{
  "num_hidden_layers": 8,
  "hidden_size": 384,
  "num_attention_heads": 3,
  "num_key_value_heads": 1,
  "head_dim": 128,
  "intermediate_size": 512,
  "vocab_size": 16384,
  "hidden_act": "swiglu",
  "norm": "rmsnorm",
  "norm_place": "pre",
  "norm_eps": 1e-05,
  "positions": "rope",
  "rope_theta": 10000.0,
  "rope_fraction": 1.0,
  "qk_norm": true,
  "attn_scale": 0.0884,
  "bias": "none",
  "tie_word_embeddings": false,
  "parallel_block": false,
  "extras": ["capped logits"],
  "init": "normal",
  "init_std_qkv": 0.022,
  "init_std_o": 0.00549,
  "init_std_up": 0.022,
  "init_std_down": 0.00476,
  "optimizer": "soap_variant",
  "learning_rate": 0.00398,
  "lr_mult_o": 0.86,
  "beta1": 0.95,
  "beta2": 0.99,
  "lr_head": 0.00384,
  "warmup_steps": 36,
  "schedule": "wsd",
  "decay_fraction": 0.875,
  "decay_shape": "sqrt",
  "final_lr_fraction": 0.1,
  "batch_tokens": [65536, 131072, 262144],
  "max_seq_len": 256,
  "doc_mask": false,
  "train_tokens": 612900000,
  "max_steps": 4701,
  "dataset": "wikipedia_en"
}
Each number is 128 + 32 x the weight over its row's rms, rounded and kept within 0 to 255. Layers, rows and columns count from 0. The size above them is the row's rms in percent of the matrix's.

# layer 3 MLP gate, 512x384, rms 0.155, rows 146-167, columns 48-95
size [ 96  93 102  99  97  97 105 102 100 111 110  95  95 107  93  92  99  95  99 100 113  91]
[[195 115  70 102 118 135 111 152 131 119 171  85 125 199 133 138 109 118 121 203 148 122  77  71  96 132 114 157 112  55 158 159 134 190 119 100 107  73 106  79 157  84  74 120 114 124 106 129]
 [ 90 126 122 132 143 152 121 147 121 176 110 153  91 180 113 128 146 104 120 124 166 153  89 133 125 123 104 145 145 124 103 112 122 122 110 137 114  23 158 139 186 136 158 123  99 189 107 130]
 [ 93 110 164 143  99 176 152 213 200  59 117 106 103 131 159 148 104  83  51 111 107 113  53 100 122  87 174 121  95 157 128 105 172 116 134 145 101  70 130 154  94 148 125 143 178 148 180 144]
 [143 123 128 145 156 116 125 113 160  39 131 170 141  98 150 145 103 162 117 123 141  79  82  82 163 147 110 135 163 104 128 127 243  96 129 130 155  94  80 104 135 125 125 134 136 167  94 152]
 [ 81 110  71 198 127 150 157 125 119  92 133 116 116 187 129 137 118 202 138 147 141 132  83 121 172 105  99 152 190 176 127 104 114  96 122 107  62 128 128 213 113 105 162 162 135 185  92 133]
 [140 163 158 111 104 142 100 101 141 181 111 146 111 149 128 153  66 188 165 136 183 202 112 111 188 143 125 128  88 124 130 152 183  83 151 159  96 169  72 110 100 125 105  89 117 165 140 164]
 [121  80 157 138 175 138 143 170 151 142 121 132 123 150  91 140  76 103  95 157 149  78 137 159  93  73 123 109 160 148  51 103 115 171 126 166 191 103 165 113 111 119  73 114 136 171 121 155]
 [132 106 129 111 157  87 126 173 188 125  82 146 106 150 101 119 108 163 136 109  86 101  95 184 149 140  90 100 157 176 110  88 113  77 179  54 142 130 139 136 219  86 148 147 178 131 116 121]
 [131  68 166 120 140 154 134 139 177 182  85 176 144 129  56 106 114 163 128 108 121  95 156  84  70 141 125 128 124 110 118  96 118 145 105 157 127 114 104 144 150 164 162 121 189 181 119 139]
 [138 112 108 169 118  81 157 109 137 129 138 126 167 182 106 165  92 128 118 133 181 162 187  86 139 106  81  95 121 110 165 209 135 164  92  99 137 125 134 159 156 153  96 161 125 146 156 131]
 [154 135  77 133  62 138 122 177 109  67 157 164 159 216 147  90 154  63  79  82 136 190  80 166 104 142 100  96 135  95  99  79 166  86  68 153 154 111 167 132 144  98 117 147  94 165 147 153]
 [129 173 117 135 187 141 110 159 109 165  77 146 117 118 122 164 100  69 196 102 175 119 140  96 179 143 127 161 157  87 142 145 158  98 110  88  72 102 139  66 219 177 104 146 157 111 120 153]
 [106 105 139  94 171 108 152  98 110  60 145 125 123 159  56 152  89 131 119 129 112 107 171 171  83 150 142  82 141 100  85 100 130 159 145 138  92 123 167  91 171 184 117 115  87 128  58 118]
 [ 86 126 179 152 155 151 124 182 147 166 141  94 132  53 153  82 137 197 135 132 122 106 117 113 173 179 115 115 102  66 128 176 106 170 155 129 116  92 148 107 118 193 142 148 165 148 152 145]
 [114 138  85 139 152 120 119  99  92 134 147 192 172 152 110 154 109 144  70 143 136 119  89  62  73 186 144 184 142 140 114 106 106  98 114 173 164  97 107 116 113  38 108 120  80 124 128 177]
 [116 106  99 156 137 121 175 154  85 118 131 165  81 169 151 115  65 168 119 134 162 142 107 191 119 139  87 130 137 102 195  24 140  92 103  72 143 176  64 134 100 107 162 148 194 163 117 123]
 [109 168 147  89 128 119 176 164 132 123 158 145  96 143  72 121 131  94 140 130 129 181 184 107 181  86 210 110 183 129 114 125  93 163 180 132 113  72 147  92 182 167 145 167 134 107 170  87]
 [ 92  76 118  71 164 101 118  94 104  91 161 110 102 191  95 139  89  87 180 134 114 133 112 140 107 135 114 152 106 138  92 135 133 138 157  53  84  87 115 155 128  88  81 168 124 118 139 131]
 [112  79 175 101 129 118 123 142 132 121 180 128  79 197  70 144 105 146  93 109 114 121  84 158 122 189 118 143 160 109 138 158 149 170  84 112  72 198  94 116 169 124 113 126 111 146 130 109]
 [143 138 116 142 103 106 121 111 130 152 101 196 142 121 135 119 144 147 160 127 157 127 127 126 130 143  68 104 118 137 135 121 101 158 146  76 123 108 112  63 152 208 115 151 121 112 100 164]
 [ 72 102  94 154 145 158 113  88  52  67 106  62  88 123  72 146 112 126  86 111 143  81  81 128 105 168  71  96  74 102 100  80 170 107  85  35 100 132 107 119  80 100 143 142 116 182 119 113]
 [117 166 155 120 104 107 125 154 202 157 129  71 103 162  88 204  74 121 133 148 163 144  73  73  90 133 190 119  91 143 151 134 132 117 113 131 112 114  89 130  91  99 129  96 179 140 142 103]]
# layer 3 MLP up, 512x384, rms 0.161, rows 146-166, columns 48-95
size [ 93  95  96  98 108 102 104 101 103 110 105  90  92  99  99 101  99  94 104 109 101]
[[134 121 155 109 174 132 139 132 137  94 118 150 104  89 149 112 115 168 135 169  71 109 201 119  63 176 148 141  98 125 182 163 176 106 121 127 117 142 128  63  77 105 111 138 117 108 148 115]
 [ 94 175 143 158 158  72 130 154 121  63 117 136 129 136  99 129 201 103 135  62  86 143 150 154  66  96 110 134 167 102 120  92 133 108 116  68 137 140 138 214 133  85 138 174 111 135 107 152]
 [161 123 115 109 123 173 150 136 204 137 149 113  82 143 122 159 156 118 127 137 136  85 120 163 158 114  72 120  72 165  96 155 113 108 152 158 109  29 165 151 123 115 156 121  75 104  89  98]
 [151 173  88 172 133 125 128 123  98 107  91 160 130 140 140 160 147 104 153 123 137 122  97  66  96 156 175 146 167  80 103 146 123 149 104 150 126 152 169 125 121 134 101 108 147 100 134 203]
 [187  77  82 195 177 135  68 116 126 161 151 102 114 128  81 113 159 177 139 110 150  83 166 108 138 149 153 141 107  78 108 111 127 132 161 128 136 121 201 135 115 126 109 123  92 110 138 157]
 [133 143 120 141 137 186  84  72  93 113 122 120 107 150  90 137 126 124 137 127 135 137 149 127 177 175  91 173 110 115 116 156 119 104 115 123 171 115 109 133 144 137  99 103 105  84 133 112]
 [ 82 145 137 147 142 118 142 119 134  96 131 136 144 191 140 158 118 146 124 122 140 132 115 124 123  86 183 143  87  45 140 138 136 118 169 116 132  85 141 113  96 142 185  85  91 142  63 109]
 [148 122 105 120 113 150 178 151  73 119 163 124 173 102 149 114 118 109  94 117 124 121 174  56  80 124 151 105 132  98 122 115 162 113 114 165 119  93 103  70  59 155 107  85 158 116 151 150]
 [112 194 173 146 102 148 157 115 154 100 156 178 126 143 116  77 152 182  63  99 146 195 163 108 137 122 126 152  98 206  84 109  97 108 187  24 148  99 176  81 138 162 144 145  77 115 111 128]
 [127 148 195 111  71 131 112 137 132 110 148 138 151 115 154  85 149 123 141 132 186  93 165 126 123  68 112 140  75 183 108 130 150  72 112  59 132 106 155 170  57 116 115  86 132 212  87 163]
 [131 122 118 141 208  98 145  83  88  99 153 149 128 156 175  80 127 180 116 138 139  59 206 159  87 127 147 142 129 107 104 121 125  89 117 128 113 126 111 146 182 132 149 169 139 173 142 136]
 [118  38 138 102 120  87 112 116 138 127 103 100 126 129 162 163 129 117 113  96 151  99  70 190 151 197 202 144 132 103  63  53 144 134 129  79  51 117 121  81 156 182 142 138 162 122 113 177]
 [172 101 100 146 138 122  93 110  63 143  76 151 157 113 182  97 149 154 142  91 132  68 139 103 131 157 160 123 116 119 117 125 179  91  50 105 144 185 149 159  66 116 181 130 124 141 173 110]
 [103 109  80 125 124 105 174 135  70 112 187 165 103 146 110  92 122 120  98 141  94  94 150 121  99  98  94 215 109 124 103 180 131 118 171  98 140 149 153 109 150 101 135 130 100 163  96  73]
 [ 90 113 164 127 168  70 183 133 106 118 113 101 163 137  66  75 118 158 154 126 105 170 186 111 110 165 125 112 141 107 124 146 132 106 179 105 158 179 111 126  70 141 123 159  31 108 114 128]
 [171 130  95 121 123 150 118 160 156  99 138 128  72 146 123  91 158 153  83 176 140 105 128 142  98  94 117  98 123 184 143 159 151 135 160 152 144 116 178 161 150 162 213 141 143 120 136 107]
 [112  87  92 154 181 194 144 168 185 167 160 138 117  96 135 128 185 115 192 168  87 134 114 174 109 170 134 145 116 111 168  67 113 128  93  93  98 207  89  74 142 113 140 116 143 108 167 174]
 [129  56 137  73 118  66 162 140  96  83 151 152 121 164 145 174 121 142 173 169  87 136  82 147 101 135 113 143 114 142 181  74 195 121  87 145 111 136 121 123 150 204 129 143 149 119 101 185]
 [ 81 114 147 149 124 162  94 163  84 149 157 114 131 155 101 105 139 149 103  90 142 113  69 141  94  83 138 135 103  79 161  87 133 159  82 126 119 197 144 128 109 104 155 146 155 137 152  72]
 [124 161 128 111  94  79 139 190 152 149 120 133 138 107 147 128 117 131 120 154 115 107  59 125 151 122 110 106 148 100 187 110 123 146 149 133 138 148 150 151 145 109 117 140 111 169 206 113]
 [119 129 137  92  57 122  56 165 122 231 148 147  81 116 182 103 138 163 158 166  94 130  97 112 104  32 115  91 170  85 152 113 102 113 168 127 153 113  76 155 112 105 163 128  77  89  64 130]]
# layer 3 MLP down (transposed), 512x384, rms 0.154, rows 146-166, columns 48-95
size [ 99  96 100 100 101  99 102  93 106 103  96  95  97 100 102 100 101  95  94 109 102]
[[168 123 136 177  95 188 135 121  94  88 100 139  81 155 174 127 119 178 149 116  58 112 174 131 117 139  58 128  63 165  71 127 157 108 101 108 185 118 142  81 148 134 171 119 122 161 117 100]
 [159 129  66 106 115 108 172 123 106  93 142 175  73 176 187 141 115 143  84  72 152 103  88 154 166 132  72 133 161  89 104 127 124 122 134 156 153 177 223 100 176 118  95 161 156  79 136 184]
 [183 112 151 171 103 133 124  98 151 212 168 128  91  93 130 143 146 207 221 133 109 107 127  88 126 121  82 116 155 115 148 149 109 116 134 162  96 133 178  86  94 133  91 141 125 123 141 140]
 [ 97 190 147 104 104 149 102 109  60 166 121 167 105 125  70 164  98  86 136 180 154  86 135 129 151 146 170 143 146  77 133 109  96 130 178 120 127  86 108 108 141 175 124 100 129 130 161 130]
 [138 137 139 144 117 131 149 141 165 113 190 151 108  94 175  92 127 144 155 186 140 138 156 149 111 169 105 112 113 174 110 151 154 149  81  86 116 116 142  77  75 127 149 146 161 139 123 165]
 [114  94 193 179 134 176  82 212 140 102  96  85 123 122 193 153 108 172 143 121 140 147  99 127  55 111 112 165 140 145 126 137  87 173 112 127 165 151 113 117 141 120 153 132 231  94  99 123]
 [143  85 135 162 101 126  79  94  99  39 118 128  95 170 139 123 106 117 148 112  94 120 103 179  87 135 175 168 117 121 156 173 144  87 130 167 104 107 122 117 100 178  44 170 117 101 148 126]
 [171 131 137  77 163 177  90 158 111  73 116 132 168 103 185 158 119 117  88 170 141 175 184 137 209 155 145 120 152 177  49  89 110 125 109 165 162  77  86 118  94 120 113  75 149 116 108 164]
 [159  85 176 139 133 158 146 116 137  91 112 136 157 185 168 117 123 144 110 138 140 162 110  96 105 128 198  99  96 109 102 129 143 183 100 210 109 112 210 115  85 144 163 133 131 148 132 136]
 [154 157 121  60  97 104 132 146 166 142  70  71  19 123 127 174 143 121  74 148 136  99 163  78 189 146 142 119 178 144 132 122 139 149 140  86  98 109  98 161 136 133  95  77 158 161 138 139]
 [137 139 105 125 164 118  89 120 152 185 100 119 125 126  79 118  87 162 144  45 181 112 145 160 128 112 129 159  66 128 107 138 115  87 146 173  96 132  87  64 155 108 123 131 193 148 119 135]
 [170 151 147  81 163  49 125 137 142  84 102  87 141 156 154 141 118 116 124 179 136 130 135 159 176 193 132 128 123 190  99 134 190  51 201 114 105 131 132 152 134 144  92 120  68 136 179 155]
 [138 105 123 180 131 167 234 105 177 159 115 138 155 106 111 142  98 171 137 117 101 109 197 116 128 123 111 122 151 174 101  96 123 118 160 139 146 108 141 182 207  57 106 131  77 140  70  72]
 [117 101  87  89 158 154 108 102 134 121 144 123 152 139 178 101 165 132 132 101 116 125 133 143  51 129 122 130  97 146 126  96  98 107 116 150 111 129 144 143 145  99 108  60 150 154 118 162]
 [100 153 191 171 187 134 175 112 144 129 129 137 122  94 142 109 120 173 161  89  83 164  93 168 119 163 162 127  90 156 124 136 187 205  93 204 159 133 136 134 195 139  89 118 179 100 120 131]
 [168 194 177  92 156 134 154 107 113 146 153  94 104 154 136  99 155  53 180  49 120 178 156 147 127 147 152 156 154 148  79 153 130 155 180 130 104  83 182 184 114 182  82 148 101  85  98 112]
 [124  73 137 127 122 168 170 130  92 107 110 157 119 137  99 105 162 153 136 158 133 142  91 155 112 144 109 168 175 132 152 127 128 158  65 112  68 183 159  90 117  83 131  92 146 115 137 185]
 [115 199 132 142 122 200  85 131 132 194 114 125 189  80 107 119 149 168 110 182 142 153 152 149 129  57 155 109 152 117 118 161 132 174  96 105 127 121 152 130 141  45 114 146 177 113 157 143]
 [176  91 130 156 113 109 158 125 125 140 141 169 141 111 129 140 113 145 182 105 126 143 101 206  38  92 123 128 126 159  85 114 144 152 146 149 120 160 126 173 141 153 164 123 104 150 134 103]
 [ 92 146 167 150 116  78 130 140 147  83 122 140 142 129 126 103  86 192 132 132 127 107 113  99  91 119  93  70  95 132 134 146  79 148 160 194 137 116 159 108  75 162  87 170  83  86 114  88]
 [151 144 155 147 162 114 106 137 131 153  92 106  99 128 133 110  82 145 122 131 132 179 168 153 105 100 169 108 193  68  86 129 103 184 139 110 163 127 139 106 122 149 126 127 140 107 185  84]]